python train.py --qk_norm=true --parallel_block=false --init_std_qkv=0.0228 --optimizer="cautious_adamw" --lr_head=0.0081 --decay_fraction=0.63
Each number is 128 + 24 x the weight over its row's rms, rounded and kept within 0 to 255. Layers, rows and columns count from 0. Numbers have three digits each. The size before them is the row's rms in percent of the matrix's.

# down: layer 5 MLP down (transposed), 768x128, rms 0.0826, rows 23-75, columns 0-127
# up: layer 5 MLP up, 768x128, rms 0.0884, rows 24-75, columns 0-127
down23 117:123151109138154128124102115114138101128101135124135158124143136106164117123149133199104118108129123109179109106116136140113116081158142123106117125087167122143111106115110184144105138152160098090102133126151188114124134106068115114110136142080108151089105127135108109170149097137119140129165128121080102137150144114137106132177093123115157085120114144139099108139121117100090115113163
up24 007:083126129151130132146082145150091131147089099134117106136138105155152142157085099113120164134114088156146128111139177124082141156106151130137124153131115092099136127154115166163097167151133146139119130140159104150170146182139090152130109130134124124157165096119157105116130135140139160158100152111125113130143125183084129128153153160141114100140079164082125113128122132144160123099118
down24 007:155120146099141105140140123182154138102151113155128109088121137097147120097163098147149148160127132067111100126134118117121127142121098131170168097119160151141098108148113163115147119130101112135100140159165142096107128107174148133098152132139113096083102146167138103135131098123137165094185172124169094108140089142119110122127151131151140137157112140112154168129125120125166154134091
up25 100:077089122114125113159147146142156131109103086108116112117136156121121166133112169106141088125103120144176149130110125106149124149123098122130099139161124140133110122115144129083083111123096134123107127110093145114175110145115080165122117126132146128149116114152137084111113116091137144168110111099176087101107146141136107168107172165164130152083090135140156144099087134104145101145111
down25 109:144072053165143106125139133126131139150088071124129122131161123125106131131124115137140113122134155117142125116123109114097110145159133138151153130187094109132134064131145131096092106121125097107109130084127137091141105160100104143138120183131176155139150124134141115110121111107154131105138167073143132127151166183142118160128109124148137107129133110151107116105102103090132133089139
up26 126:110138152156132099161141129160138162173114133116147092145141116147119180158102116141128134107128126129099167108128120126089163174110107086140091130103139134133104150095108147164130143134164097089126085107125119152120141165100121144155163134120132148109170148125143150106116168135129099138096141077106121113179110139093148149131121112117084102169107104112135074177113144116134115140122
down26 121:137153110151123186120110145156119074116101148123156079094105117143161107117128128116109091132137107092138158144128108099132097083166115124137121075106128120100193161110114112121149097113076154117089139133123117149115102143166102131104124082113138109140165137136123152145118150135132114106148126157097163143127096124143106133142112128092117135170128115158115116074132113119157138106084
up27 088:104118090155132133174103156154122133119104148103118138114111129137089169132107115118155105148139131183117110098150123137121134137131115117125124143150180121105150102147159126165092114171112120128147172118137124136170126142200115099161160181125128117107115157117108139156157172102121122120097141124141083179097099114114096150129133150109101147101098150108082104126136100125122153098141
down27 094:113108172129133145191143123095104141079116125135091143119127150115075119143166118083151162126114150108093172132133097152066145137130107138122116125102149123085146095131145168140125163121110119111097104145107169124117132107171117150145112122135176121151124131151127168143125133137100120085134111112139129141081097140121082183130119150131105114100084135123128130140128157119119167112111
up28 114:117128109126168125161107138126151163124126142084120122141108107130138118107114161173150138151117106170153131128115161154100159157141155052099115106160077129127111126118058116105125156115127134114132114149155136115162118142140098125128133163128103145127082136145097111146142146104132142126167188099107077107122121125124124141137113128129144135104076123106100070111106132113116131147172
down28 114:102145128113127147148116140087139125165154129163168122136180178128136154132124092083118152093125135127063128163147137136164120133150145151162123137141137112165177122131162132125113076091134121107084115102184111127109145131099153156118145142123137116139126161168104146085115141178168112134097119121126130169112098094126124126125131115127118077158113160127136141130123153095149118107128
up29 110:132139127114083111136124101118125167144098121138138102150091099138106103132125146158166109174146130136115146126107189112132096142131135069156133120121158160116121150147061143160126167140159141164143093088100119099129129150124148168149134125100182138121125151099102122126103127133166142133128154129107118132152114173077164130151107142111147110105112162122093165121118128152109139170114
down29 104:128114163135103104137126146102162107124154135147122123115111114102080114152150130119093122100126074138147126140112131126132147137080108169108136109179147089117126108104154118118121132107142103124146149150115124143136129148080157076092103102181104097169148157120144150111116089159143124119090107065117137118103176139144106142113115146101100159189124098159123148124117136115141140108154
up30 109:141085135144108111135129085132086091115104126154129137155159133181141138141112134103129126138120116130126117124153081101112135151163132137119110103176106168143161113132164154090094142153127188118119153157131125092149104160152162110132133144174129204171117176112148120169149145157127150136131149145170169133124151120092116137117118126128132141133123100114106137101143139110118149132084
down30 113:114165101121152134135109146168138112145102095113130124168116130107138173131105158171101123121178094117070153128142153165162139150143098146171175106140080099131148112136156113135103119124144115073162143112138136158169118140121129127131132101121173108112110078120130098095112115142133107150112082112104149131141103095147150144145097134130100112159125156127159159161110141103134114102111
up31 062:141091162094143114134070133166091110136112130125124112145113114114140150116094179140114152160128099137162130105157098168120141123125178123106097139114131144114115134120094080130120139118137131147129116118138084156170198103133098163107166157156118152145126119114133076118126143116127122163084165148085124165083115124155154096122158119128150103127108125102139152154104139125124143153130
down31 067:122132128110145115132104121094150088093187147120127105142148129132108138105162113113122128126129127082119090116097095108122123097140117150123154143113101149099192120155125109110129100101103103131108130137147140184073132132096140144139133106153169135111156123143121116135155095112106102133106087105140155165095158136108125066141109142096110128132137074078121115080156114156140102120132
up32 112:162121109127140086122102070129122194127114163122153105113134142136138155165099116107118107110055135116174146113129145084100098144088162112165147149109076138131101200155137124131099152140146106117130117095139101142137131128144129128152129089121108114144154114134151176146120161150149118132114140133127133113150120162115138143146169117162108128144114149099150133095149142143147100112141
down32 113:136142141140092154119115151111138156107122148077098114121160124128139071156112143156127096147126146048185148118134078113134098073121116143174124105125139144094103167107097116182137125151117141106135141151142161134133112101131125079133141147142117118091137090137155113113125103097124144125104170116143181146108156119116142142105127107134135142135129109138120133082129108159126099143106
up33 121:149127158135140116154129106185153134137077134132121125144091091139130130134121172176139133189108118123138116112147126168143102144135162124146122143132175173082148146143105113175115160145152141110104126123123115162119147173110105089136119134109106159134132126127146132153065165128143157115108121141121095129133081150124124120107104135148117118144077132123056142134122167152120123160134
down33 122:093123158103112112107113105074113156145165126159113111106141163150155094107107112111121133123165125134145111177155102101112142139143124115138148140138121115111126131146155105095130122196145102149145151122181117141148108100054130113163084149146129098141168099123125136148156095147149101129153148140178104163156115104122101122097101113170143140141105099111126114116111140136089125149124
up34 114:140154129124069152140107094150129119188124083104126112146146112126088093143119132151107150149157094153077132117143130129137165123107147143152123118130110116094181136132100171141123155132138169169078152124122095152104068136107098105157139120132115109119141149125143128118090102119146145114115122120095137093115100144158154144129123138120146144166126157110178186128109161143137129124149
down34 110:158174160159088123095151104172116140123110148119075125121112099140084110083115099136105088112096126107100119132123101084152104135107140131095115095145110129119102063069128169074113134115134130102132152093119144130110129133107129137146133120149104164093117128136119136126113148117103092155138114128131106132104143109168105138121125120091135143176126162109093135108111124162114161156109
up35 118:102117121099075137123097098117127096142153104136181109126157108144145099098136142133120118142173095144116146154080148135147136140120109114146162200110133112110085102130139178134108107111096113149146115115103097108152100140140074137126074080169099166166123123112115148122106132117131136141135169149181128091133146134112149158142093128108150130114117147111111121135147114144106134123107
down35 121:148122111109135101149126091114159126091088141125131102182079073152119129134148168123118137122112135139110129161109115119104153115078099126093127119182126142143109124167135045111127131132140146132171132121092140098140148094120149075153172131135168124111134149162144136136118120099141086102085101098104117124151121118138102127154141120126115114131137150106174124139102101137129142118155
up36 115:079126118128077112158098170097159097129135111148175137130122129122110132115102179119109131120140117165114135112116094100164133158133111121144122109157160186139131164117089151142128117140183105212120128125147119168123159171125089153111084132140129134128107124134103085145137134074117112102123132138107108158124109141119151100127114137108114101115130136096116103163143132128149128153123
down36 114:156150142146119114075143100154116145116137122105077124133152126156163166114127140179151166120083149106141100138099125127082120141120134147063117142118098161090153116103174102123131123087079134115144130118117120138116111114118165144133097140125148100138140164131145144129176138138137080072140138158165113171104148133152107121140118140130109129153147159106094091107129126117132163116108
up37 121:101111107140162121097120121126098119101078119123131122171162075163162135103124142074146143142115133144138150124137120098054154178126160155083100150163149161092126149138143120084114101145137142157117151159154131106155108125168133116131109160134159174124131130129132112129131121110098142137116140141146090112138116111088109096107104118123124156142105166110098163128101124083124135119121
down37 119:150143143109135112137103105109167127152126161133069140125143139139093164176127127179121142115139123120080123152091168161114159112120109116150131105152103139113142154144102152113146165116101125159121155132117169132108129113133129088108093115147184116099145085140134151150110118161133123106147195139123104156149105114146123116120112156096113132103097087094168089094129098112135116143145
up38 112:098119148129068135144134125147138131166092117144175131126137136155139138176122117092160116130113095125099100122106082144123133121138145147122133145150142127084108122125138132113117120150096136137144127083099064165134122131135109145102072105118087125151110149144152100134146182121115140164122142117144112064130118129137082125108095115179147117175109139121086153121153122099112129082138
down38 111:137139129098113111091123118156129053108137101148126129145137088113165113124114128144144142170149129133099088128148158131106101137139145133124124113167125148126115128161129100117138122128153145147142097066110174118123125123113114172115149088156082114115171144115093126121129086108087149091170136137143077108149111118204135137102124118113161138105162154128103114140151145121150101145132
up39 094:076154110116153104137128120171107119129123093121145108131168075150092107162099115133165152098116130129152122089111125139108159189116151096087185120142096110120137172116102143119126112184152114084095111140149124127122112106138157122136112112131129145116120181125151088114103165110123145158124137128149117161112112147159128157127112142148144123137153123128164147138128147122115074114169
down39 092:089166127187145124112120146116143158146148114107168136115181125120116100118112127098097121094155158105122123130134147118124138081138114150147168125103091152137169149089103113100129133116126130151125118170160150123110144156098145095170123143079124116100148151120124124115132110138118159151168136142149102084111054158114162180140109121131150154119144092124135150099146143115124110155106
up40 118:097105101107153128118101127121098160158142090147155117170089094157099125129119115121127123172125125140121152134161169179147154097117112148101151144128140112122162155123128129120089114138179159180154156170140131098142151160118131168142135162110102117127167116143151121149153119130109148115139131134121129084130145140143098132200158110126174102142115111110129148133082174125114129102115
down40 113:080145131079128137075154147077162120128148156171116106164143091167149141124131137118105116099113154160127130100108128128146109129078136119135128097165142126188147161096173145125104114140135129128170142141141158135123118134074119168127104140136140152101139122152116099110137144144074117148148140111125155099104115132099180150122167135131114141153125125116127156129117151096118074105122
up41 116:139137154141113112143105142118131138173113134136097090123118126122121122148120121110160130150143066125144097109137146101116134144085123172145131147125149156132106142113112140089096115160106132143082145104083136140097135126161131123041126126155106165148098183132146138096114107119165169115113131150141154129168150111111142144079112116116110112148126125109169132123140174176104121135084
down41 120:122113125113138121111123164140112098116139089100174124118088102115110141135127163126131130093106131101150166134119116157119103132115112120130114125142115165147104166156155142172158063094184117145157141099120143124133087121111144120163138130118128163094160102172124135110112089152109133161129134136072156136096103167100111128159133108126164112153123090124118089139126121169150129090087
up42 011:118122127098110146166116116152138162118120140124152107108140124149155138173109142141139146121128079186200140114132165101085131167078156147134123149138109141069132148141142141145108153145170174143103117138141091130121113169143089110142096128124107131126118118086128126106121175085109154145114149124146128132152119137104112113155133162142127088127120101072137128125140105107157092113145
down42 014:118173108116134094143149112163118130112104132140127160120153157125083130129136120158123119120105095128134134125125114113126116108147120059160131160079119107161138132087114147164142149118136116135178137154089116088143145093082184138102116157105100167166134149137125125109125105134153108132162120136068152089172145142119142082118144141166139124128146111138093129125142091136131100114084
up43 036:129126131122109127140126062173175111130097079140148117118146119121089169138099143128114148132135117129120165099104140132106133123139132113110148091104135178071108176126149120069101151119138102106140074097132101186138120133139073122128105143136094123132111104115163132145123153128088142134119133116083135122161130145104092166124145162143133144126112127113106131125096172143107106146125
down43 041:158092086116115132064150146141137128105132108121137128058133142124105132117071124181183103136128120107129120100114110109124136171091143147164139140149139116151155146097120124121078110179114162158124134150138133159120123156193130110125117136101156103134154140135124122132124097124134132181142103115123159128106172132121126108149177155132145120105151134087160127123123104148123127119160
up44 094:149154153175138113129139121116152124135123149098121101177106084152129122105121143109120139133154113139110135127123141133166104123075132104096113147166165131163151100121121141136120129139088083096129100091114091123146127117091094171150090174122153133124054129151142094122089147103115076147105162117120166167115129116086121123127142128137158100136122129107122150136105155153135097112157
down44 100:166145132132114136104185171102100165134114120153146182097130135111130147144104117108142148142166124107120137155147129125136094131145140098120101120117155118122126154092101117136074111091121130141143133141154163090120160105073133103140125141120120173121088143071155065107130139109132151135162133110113085116133107131115133159097127092085123165132139126121165121113164091135163130145120
up45 126:127119114128136133170125053138137186135114094147136120096154126113106105145108077124149123103082133145112116097123147157119120124158154157102110137110147112114125166141107088145111107139129116134070186133084095167128153128126149088148141095132137141125111124139158096117152179143129161151110140121134147135128077152125196130154119144132129149125113143108103128152130166115150129134154
down45 126:122112116165113064099131112116115129158170138165076108154159189187154094147107118099115133144088114125131129137102094113132117154084092111128122136097117125141156126121152084129126135109180113141125118149118127158095143147107132096147127119136158108157115136117156126155114104116109152108169134143134139092113170118146091122175115117131156112124151074107105135092112133140141103109127
up46 115:099137143117144144155108139126168140092133096105134136114140127139134104181110117126128128178135115157124131113106166147132179156149136094144151109104148139137141174158109094111083103151102108124138101138098072131139151170124133142149151168145113104103131121113109067127138150124116119140156187100098109106140096145113160110164117133136166163136095126114103105173121121095119143088137
down46 115:109129109090128100119138114068100167151145122140093121122127117148092135101164133119119161123154200141141123115135125128135100105124150166086088112132096142147106134118171113124160115128122119134128143164136141097135125175139132125160139116154156171089159134097116096105171148092133136181126155153137144152098119132145132102126143149156123146123144146090149091121151066133121159108108
up47 121:131122141174117124119082141154097153124134118127118130141177123128118102156100172163154109122139096135089173146110113177110181125096142138118128145117130085118146123119122158106106155118146183111127114127139151092149101139180098126113145144127139148132096150092153154161153143116141103151128119090138143134140156131108113100176134131100131112163149160120180159101115109167177136111124
down47 123:119155122110133146111130112117154131146143103128104152135101173150112152118090130100143173125184133157104145142118075109161087103145124126146125151175113142133099159147149166108171114121124171107149126107121161111125144126099131147097130148118091154138095152125129163181089104110175140110134136139133039101144128122125138132160157128112093151110101126109130098137157120140126153124120
up48 100:127122112103142131154127154133137153123084118139148128133106139137105114115134112138187103111103103150125109131122118083132128170104133077168129105166134125135092122121139148099129181130166102119134112148115138154098094156130086141102112168094116137179160130155112161145079143125157116110106135111159126089176107139142131125149158159097142126142086127128120155123129164146155064114162
down48 098:124149089119146134098091113140141148128126101105111117154133109119099119142137133117129161107155119129129114105104112153091116089157142178114129077152150139113114104125134102121099134156159107119162084107088134117106119129069113137129156152116104132127114124099163089113110113104104167098131169109087086113118149170105125097071122172153160137147115146150098110121134109092111181117141
up49 087:138114114082162109124134075122143106164143068166102137100174100139082157148110096169151136170138109151125110107113127117074148138118150107114095142130120104117123133104072129156119162137118119107064147133157133123160189083148140114109119111101115140140164127129115140118112118130136134156108170136134158093124111158106163151148133116142113121134129146110148132124121150137108090107139
down49 088:131144146114145091137117110083165146116130128111108140161147127103128127105146123082140145163141164146088145156114133100142153088177102146115140136131136110149163133145121139092144123085103133087098127136127085149134101160132134110148156165148110147063107107180166151139151119164124109105154143117070130144112137142119123090088145133152122095112147135104129095107167125152091117112145
up50 114:134118106111087152140093094103134161137109135125122131176115129160097149131128092117131137153147101168156104143121143117126098137123111066158103090177121091105144118161129126148086132135120134160128088132122098113113146122174165084133153151168113143088164134141114122111139112128111097090107123130097156147113143120149096110137151194092092120158111159116097158147109129116124109126135
down50 121:142155117131106120124105127125132118120118143099148142106097145108132152158113118104136077101152116114102062138094106180098123174158092157098110101100162108084098147094158127110081138149112138177133108119176144157128137177153132139127110124102160155090154134132118157104145094122112162147122129160145124149145114122136107150146119113111137106120132147112063120081141146136125128140143
up51 121:130148142167140116153081109132097181126118112080135144142153085124106169137133116114135164089165114131134140088141125145132178175132126142133104135138131112092130139133136131134104119148114165110101080134118132155118143163133153102148126138081104117154155092045121116110098181112130163117136119139143125127145087157148136140130155098145129129158140164116155088122118089114124109120145
down51 123:139141116139107124136104141158128126132157103134154131126112159157132134098148125149115139178137154166143149147113112100061099115109121103120111172091099170177127124091121101154115143143138142121116114138158154109119124114064139099115110127069117105080119071083133110139107138151135129133145118146115092172122135115147144101151158141145104114148144160102127093134088153159137119087123
up52 128:160163125090085142121152141171077118110078127101138137139100109130092102132116129125121141115087091156142122081146118118142106117131121102128130139166108171096169170112153109133113153090147059135139131127097098102119120110087136116124100074140132107136159116160132100124088126114169156107112140119118131129116119129148111150160166175131137110124138131115141121073112127131131145127166
down52 127:081098139136147093176130131122140105194156136094099135090118085123158152113105133127150136173130116100159161100121116120133093135104116116150115142099090088077124163115164122108134124124130110122156116054148106143140136099155121157139128137108151133096097125102109123164136126127104137166099092145126134143107149144163182117142123141113100113134147095131147110111140097112131150140095
up53 120:129158102164142124102141108136159107175121092180174083134109104130155151158134115117136135114148109145145143130143104121120157143144192130135144136087193106121136120123124146097119124092165089123090121175133103125139141150126103118121083124105141103104161154129119157167123106137090126158101114127167155152153128141152100121148112124119162098067138130110115132119141135135144096099158
down53 113:100106150103117154138125112095133143131127101123111155133102091128128123110139121184138119105102136129106119094140130140138093123107125144191110124129154145110203130106123145107107142148147152126171128138123095121149132154150161122138133112120142085121129116154091093160145171108152110181180146106098089150128147082154136120124127099094117142136102112113166169130131100080149145092159
up54 113:165141110098111126150087123161121111089154095122110135133160114160141164141132130128156096132131108167140117108113144095136116172147134123107087123120097143102107140154111095130101126127154165145128098112119133085111158134121140170096120139090169181082117126079115106079179101149143110166134122088086156152148162140131138113145124126115090133096133156127123099133126101163132131119149
down54 116:113098166129136136168116101118160151116152119127097179107140135114096118127117125094110119110117126148086095134145084125145112180170157116128155143092148145126110128150204153129131152116119149111118138102115118147148136112113151100111151151144167138068148148117151145118112101119137125102133166117133148144143133091107126095150109141134118131113136187116099177146128189094134152099154
up55 126:110107108111121130151048124087113136138121141125158143145172139139105138130122127141126124092103134157129151112104125117129141145129123137147127147120121123145118147218129107117127117149156148133153105141123109099127142175118091168133121132118159106118142081074114126109129107115097114126127179118160117130155125146092117128167112150067098126184100148119112107128140123095174117150173
down55 125:122114100132125129129146122169119150104145150119054173127137172149140124116093140106118113142152098137125145108134148099092117144110114145076098128117145080129097120102102137150113103118155103138099164130171137144107100090097115116123106133138141102072129106159113127136119144107155110111134135121059073106104118138097096089155081129152112134100155134135137128131152105143152117139163
up56 096:169115110116136117144126127153151121072067132128132137131090122111169126121144132178153114095139128135157146102129131126130101093117140120133131118118168111098144109114069153083095149112097134102100089116126139168134161129151107124112136134092134191140137122150108103092135127139141144141114151171113155146118040171133109170112149141112132134120110136116125116114103102094150114143127
down56 099:077146156156100162116122144089119126100128073119116104147096132169096150101096148083108158121102126126099140134157110131137167103126139168147135137116137153130149117148145081092141171157124128127125150142164120126115133121122102130150138138177144077105090139131140118087130164128129160108134148099139084157124158122103116079148143161161138097085109137080126146123112140136102105128114
up57 055:124093137095090085195107122145121119122150141146120116093138121185129157109148126110110080076163119171162140136088144089136150144126156131165167127119110144115123144166127106106116123124157147142088140147162103120098156131124075161124105125162128105120163123118132103138085129112123090144141183116166138132142099135126116111131082168084141140122116124120130111120122129102129128107138
down57 055:184123131122178106148160145161134135144135075120112101157093103113105101089154108092096134135115128135167148114091083128119133103138150119168131149126159112138174125081099153109143116084153120093171124134135115147107119126146138149107121145126140083147121136162139153098107140129125119111137107136126145113115129102133186113172154127146137132141096168128151116162162112170182139117132
up58 098:158123113153148158138104122144140139172125126135176132114086118153111130128085132145122147140140129139084113119142142176084164080107155047092121173134156163148110115136136154121121118124116143109151107087174136144103109140147147108128142111138125132159145142127108110110147140068106109109117158124162073111119140148105131104124138115144156133104135151108130123113115129107165073173131
down58 097:117094140097125098120148153093122156119110153160157146130142100130131083103136093139131095114135112128106110116141103112124112123166128138068170101109122157113147113120110124127128114145152165165150132135120102117164124096096115090110163169157120112132097120097140094136132120186149145115105139166122165160119075128161072097134137129095113117104150109168161100131133162118144134139173
up59 118:107132089128092117138126138135115100140149106104130152102169139131166115115082140145153114126120123143118158144089142140118133125116163138129075103118149154131097131157164117093087107128114126155127125128188106095148160156139141165100112144137114143177110109122127088154146155124102120168123120123144092159110118127167120134118135199087111072110158135109084140116154120085148145112123
down59 120:165143117149114109121129123109155152143118130153102115103123131166122067150138111125145126159142110117151121099141107172103114170140090070107155124118121117112144154114150114114125160135204149126109119110123116119138175104117132116147162187110109136100161094098120142088139141114097123099122092146117121158116116095133110130158079121138106084126096147150135116094136100096123128153175
up60 116:136145079146117137111134131134123098129095151118111126209119108112080124136073119144142124156115117148144086115157177113124126115136135133102128128139150096102127125141141147117066093112123131117131117137105096121123138162142111143128107166154128089168081121144156121094150112157149117136130114115158119140110128139124121134193128184147129120127138183106110081164116155149171149134141
down60 105:085108112123115109154083165125143076142107122101171122144105100094128136129140156104160110113157138114115116124104098108142094080125133132134171152095123137090134086134100148117108134107111135141120145079099119205120125090121124118082145139137108082143133074110135144123179156136148115136148136111138151130136131123113080133128114147093105145156099123143142154118098150137131092160133
up61 104:158147150136151091127101088153153144113100096157146091114143118126066089143113127157112130109118131121106104114116135168160141180128122125121142115141093146073057107131146100150109091164143146144163117142142086138106106161140152092153151132135138150131156092116101133102130142125128107124133141124120145128184141137125114088126091134138141101139112132117113068130104081161139124126109
down61 103:116157110161171094153100127102120164112119108127110156120142137142150122131103130171098128132123156137101154148135171139128171155105136124129149098138130130126133135078079166079129127117154123123097127155136136135135131070106124151128089079104152119139132148166132135148143133125169122118154086192070114105109115116137099124126161133103166139158097106104140101167127127124106091151112
up62 116:137114142091135090138149118117128180154111164175141101184144124136085116123101136139121144104087134147151122097138150118107101122078115097140106134111101105137126130106178166114132172142143118121119120166111130131159145138094111095086089103103094152141115164096162104167151121100152088140112114102117132147147133109099126166142112136157092131151126148097132111118154115148146078123141
down62 113:147130121117171119167119130120065081104152142118110119094166097069121176113126154148109129157174127124117097163136125148173162090153085114138150122117101078129139118140119097130124111115088136124135110123129121120088076116118134122119189130132128133098137142099150143066139151143132138142109091113139121148115094109136144126125129134128138134113130121148128086174116119173122145159107
up63 112:126165108161123152120099142200134142122116096134144142142143114136146129121104143125146153124104133168156106111104159110052187151137145126148154142102154088147093104123134146148080096134151145122152174153137145125124113125117125148160144115089094099139131115149155127130114190147135123172133120154106165145129087156146133115151115145171128130111121132118121113149129144088121104130177
down63 117:173143106091124126121128127106114120121143087099135117143126135100149061144134141081160161118118142093133152128086157171173153136153119125147130140126139125117102123127153113128135109130160066121094098134172105112148116090162146137102136145152151144086183119110121121120104111137143138121102141107131137123129154146154137146141139076109134074131177122164117128111097132169116112079153
up64 037:110124100135116138121115134138112122150103099147140088130174121112142115154125163123138199141131123154140105114107110123125188161109144112135144122135158158087137154107082115095095118138155152151123143117123113108133161160146126089119133155136178143133103127090072116100146135144096146161139131109130134134120112142095125100163085141118090120125055164117101121126114114066141123131147
down64 037:120095112158125112103131103112131071150111147063127116128103113129152158096129077117141152075157126078094112126140120162126130127107141119090111140103083128144117074110124104170135133108127103097111101154158153126087092105166132143121124147130091145093130109161152143135149120085087155105139123116138088108105147146133128158123188121118115165133132133151150110108149126114128134139124
up65 114:152127148110142121116136148195138131139106124109167125178117132161157132155139118142089170097130115195128147149117125127046112127163148102091139113116132121151136126126072123118102126136137136156130121099152072115157137133153123110106150140164143124136154160124116123106065113137159120164114125132096092143111138119096158124119099149096150134167123136130160138164128096142113139129126
down65 117:154132112076126157159120139139132118162099109144110121104130101123139126125118147103163080137135129123133099078154147120113115119167124124129146150165178141137136158135087090133111112103135140105154094119109104162144161163111115164144129124111099106124165155083140108136132122105112124170123131078104110117102106149166118108114139155137126113141134173099171102101113208131127169130140
up66 013:117102127074115127168097119160085138104103107156180098140103104164087126157101139126169170114159097170128118088107157126123129164120167127122119116149179150109097145138157147149097131152129131121123167115116090094140132132123145135134097127135126132156143140097120094122111146114114124159112157116176164097107115148126143121132140133149096075135103172103161132135108122119162105106120
down66 012:109104111157143138146118147117133041168145151089140152157115138096107102102135153126138130138098109154166135150147116139099106143128112142123135137129121154111138131139133139163073150151086161141129126124141157095125127092140185162151140118113139169113151123156119133170128195088152124120174130101150134172143146141129146107099098103175098142120151098136136139145147126108127109144130
up67 116:146126152120103157155111082145112122153077133118104114137138144182098179136119132182124140101100099122135129089087153106153125132144129143133153119106120134094128133188139114160116112131158137084086134103098134137098089134128118073111101102116090149196116111114144141123131152133141119112120150145178107164125127145128137129117142153119092095112115149130143085117109143138117102090134
down67 109:130132162111113133140161118127125118150112146127094142128114108172147141133130130137125133146153157074123169174112099158108099162144171156153115100101106150149151144125097146135184111128113161104148141086098130121093157140104148119138086145127077125167143140162160112144152156091133083130158060126130130158134122144115119135105121140119116158127144164097104133088144153156110141115089
up68 079:120131137107088131137123116124113122086121095122122141183109138127094106190101123143160149122150105121120108126139137143100121139104132134101136150186159102108126159182103102111119116116139160120139107137111116116144146131120134129112144127136096135124113081090093125130135144093151170116138142097102112177145121129131178127156138126137095106098131139097099161141159133101207148115190
down68 081:086102157139099126103128134108085137102054136128121131116144071158130124117102144136151138107125090140139135118141128132132103158129126108102112128148150129121138133119103162142136106115147149135115173097149113165117131102130119136121136089143091152127140086131133117123086105088121161123103129111125121096155150120147135139112083168174132165141140100071136188207113142153144138130132
up69 077:078151126126139147120133177112187137157109108114133093129120102123138114163127168143144130075108126176103165118150130140135139148142105146135124158155205150132166153144137111120133120157177121180122147153114087115138096154156120151168130095095109107151137121083119129131124091134137153122099114087122137135121128149082157145154146139152097095128125112107141090136132129119106128149114
down69 077:142109174122127103118163066105104130081144126130106150122135123181127140119141121156122141145107149115125128110150117138098109113113174147129138097118098120128105129158112165132100154164118137146138142128155163115120128170126149121088101118167167136164140083117167103154140094139122096143144144171120133129140154108120146146154128158135127135103170166086111068128067119133079127128136
up70 102:139140160111143102136085081159089144150138143135164101110101127127121123144139132093099134101159131191086121097126171133113157128086117160139153122159157181107134128112162094177110119150135131135119111157136092126156103155146093143123128147131156134162140114132114066094127136073135107112123134158156136129124115151145145144147137124129110153144130108103140086136133199120131126141116
down70 104:119075093146108105110108139098123105095135073159109135131157115117143152130133094152157096112114142099116135132104122134119116104120096076155133121096149124101143149162113156106134117136080102144144137102144121128172144142136146134148135125091088111089144137133161137137101135161128183125135119087090059129121106159143100129125164119131128083122112160131134100128141173094093161142109
up71 119:151106129094130147118134104176137125145139082163121137156119106125108084136134141175122123115122104138134109148158123133119081118129124095126125109110127173143161142099139123119114166165134095157122144128102113150155126178151149121150124131139111128191167121135137135132151098107093144118109122104095082106114077132132165132134175201134137077122099093117108119138146079115129108118141
down71 125:100129144147157147154119124131092163122136126136135167119158155161124113153102108142134148120106167121124143131144123151108110132129131166112128116157118128161090156112138137098142134165148111097151111143143173103185142115151146160127144153147123142159067104119157117140151143157114127166146172136109141169130144146083088093128099113121075191102126138114177117154124142107108110159165
up72 121:084095120150069153138108070116091113166138123177126119114114145154109158122089133118106145113120109123105139119111125143086163138129128148128115120115147094153089129137145125143109115166111113147124167127149103151123095141141122161127117140136078138167096101110165128129133175118132140141116145142097120117129087158171193140112123146169085124095170148119106099111128088147134113122146
down72 123:149134150137146121121150103136132123120121108171100134136145185161117093090104116133098126124125191142159158130104141137153071092079091153159137145113134137153131122100198159148144118116132139098092118156156150131139126121133104126134146119127167094089137113108155156121129141151108092143134080135157083144111144101120190140147109141186117119101121131134106133116127129112111124112133
up73 085:179108111118098118106135140146126145137139135121175103164112120119132188107107172115133120104109119140113096135122157098071134150113152123156118151139149134080128098121121144119094112119140113098135123158124148126137197136161092152138160157120127105142152113154132144112139099106156141148098120126130092190121118126141100107126109135095127126162117176129142076164081104156158099133144
down73 087:124146160196115129187090127126143119125148130120123080115096153151153128135115123113135112094109164081133144141106150155154146128114141160105127137123094156148130089150136145140144095179104108112128159155126156139109124099130152123119156173157177156150113127141149140094123161122131121086106087135093174118125132168132114150126141076132146128127088101126133116081166120123150103132127
up74 010:107101113137133149169105123138132134152097106143186103171108112172099120120105123140161115178101081166144097085119198144135146164112180129149095108144129136122100175154132111140089112143119127127146128155131048142129116160120112128124130131125128159125115109122133096138101141102121129155098140111121111109127114141113150156135132154167112103126100160129129119126096149137152118109169
down74 011:139075156176113163126145113136124130106180098140103133104113154140112090123136145096122139129135134111159103107132151144113093147171112141112093096129163098074120131124127123175108097118117123144143154098116109082181143104097092120120142118133130133092136135103145112116128115122162119138147108130167115102117144114136107143126085114095148136101116115139129155147148101165060152182157
up75 048:115148071119158139154152125127108132139125143125143126146130123147131123107131148115148124184105120201128090142150106125108114161088135159110132131113126110132132125137165180096080142087112118110144135101134073116126088118116081128141098144167071134130130104129126151099107121080130137142066136143179110110126123116106147156129165167122141133107098129133161141122175140124130111141147
down75 058:104116103151122095105135082117145157144128043105108153134158142151101108167141118121130107059156128148121135136174169118117143134118179160098155116148128128113129095131121138068123114146155117129107124116121133104144100140107140149134115165113145133137146153137161112115134107120165081128140155089131145100123155135155100134099095104133134174090128114121101084138164126110102148133120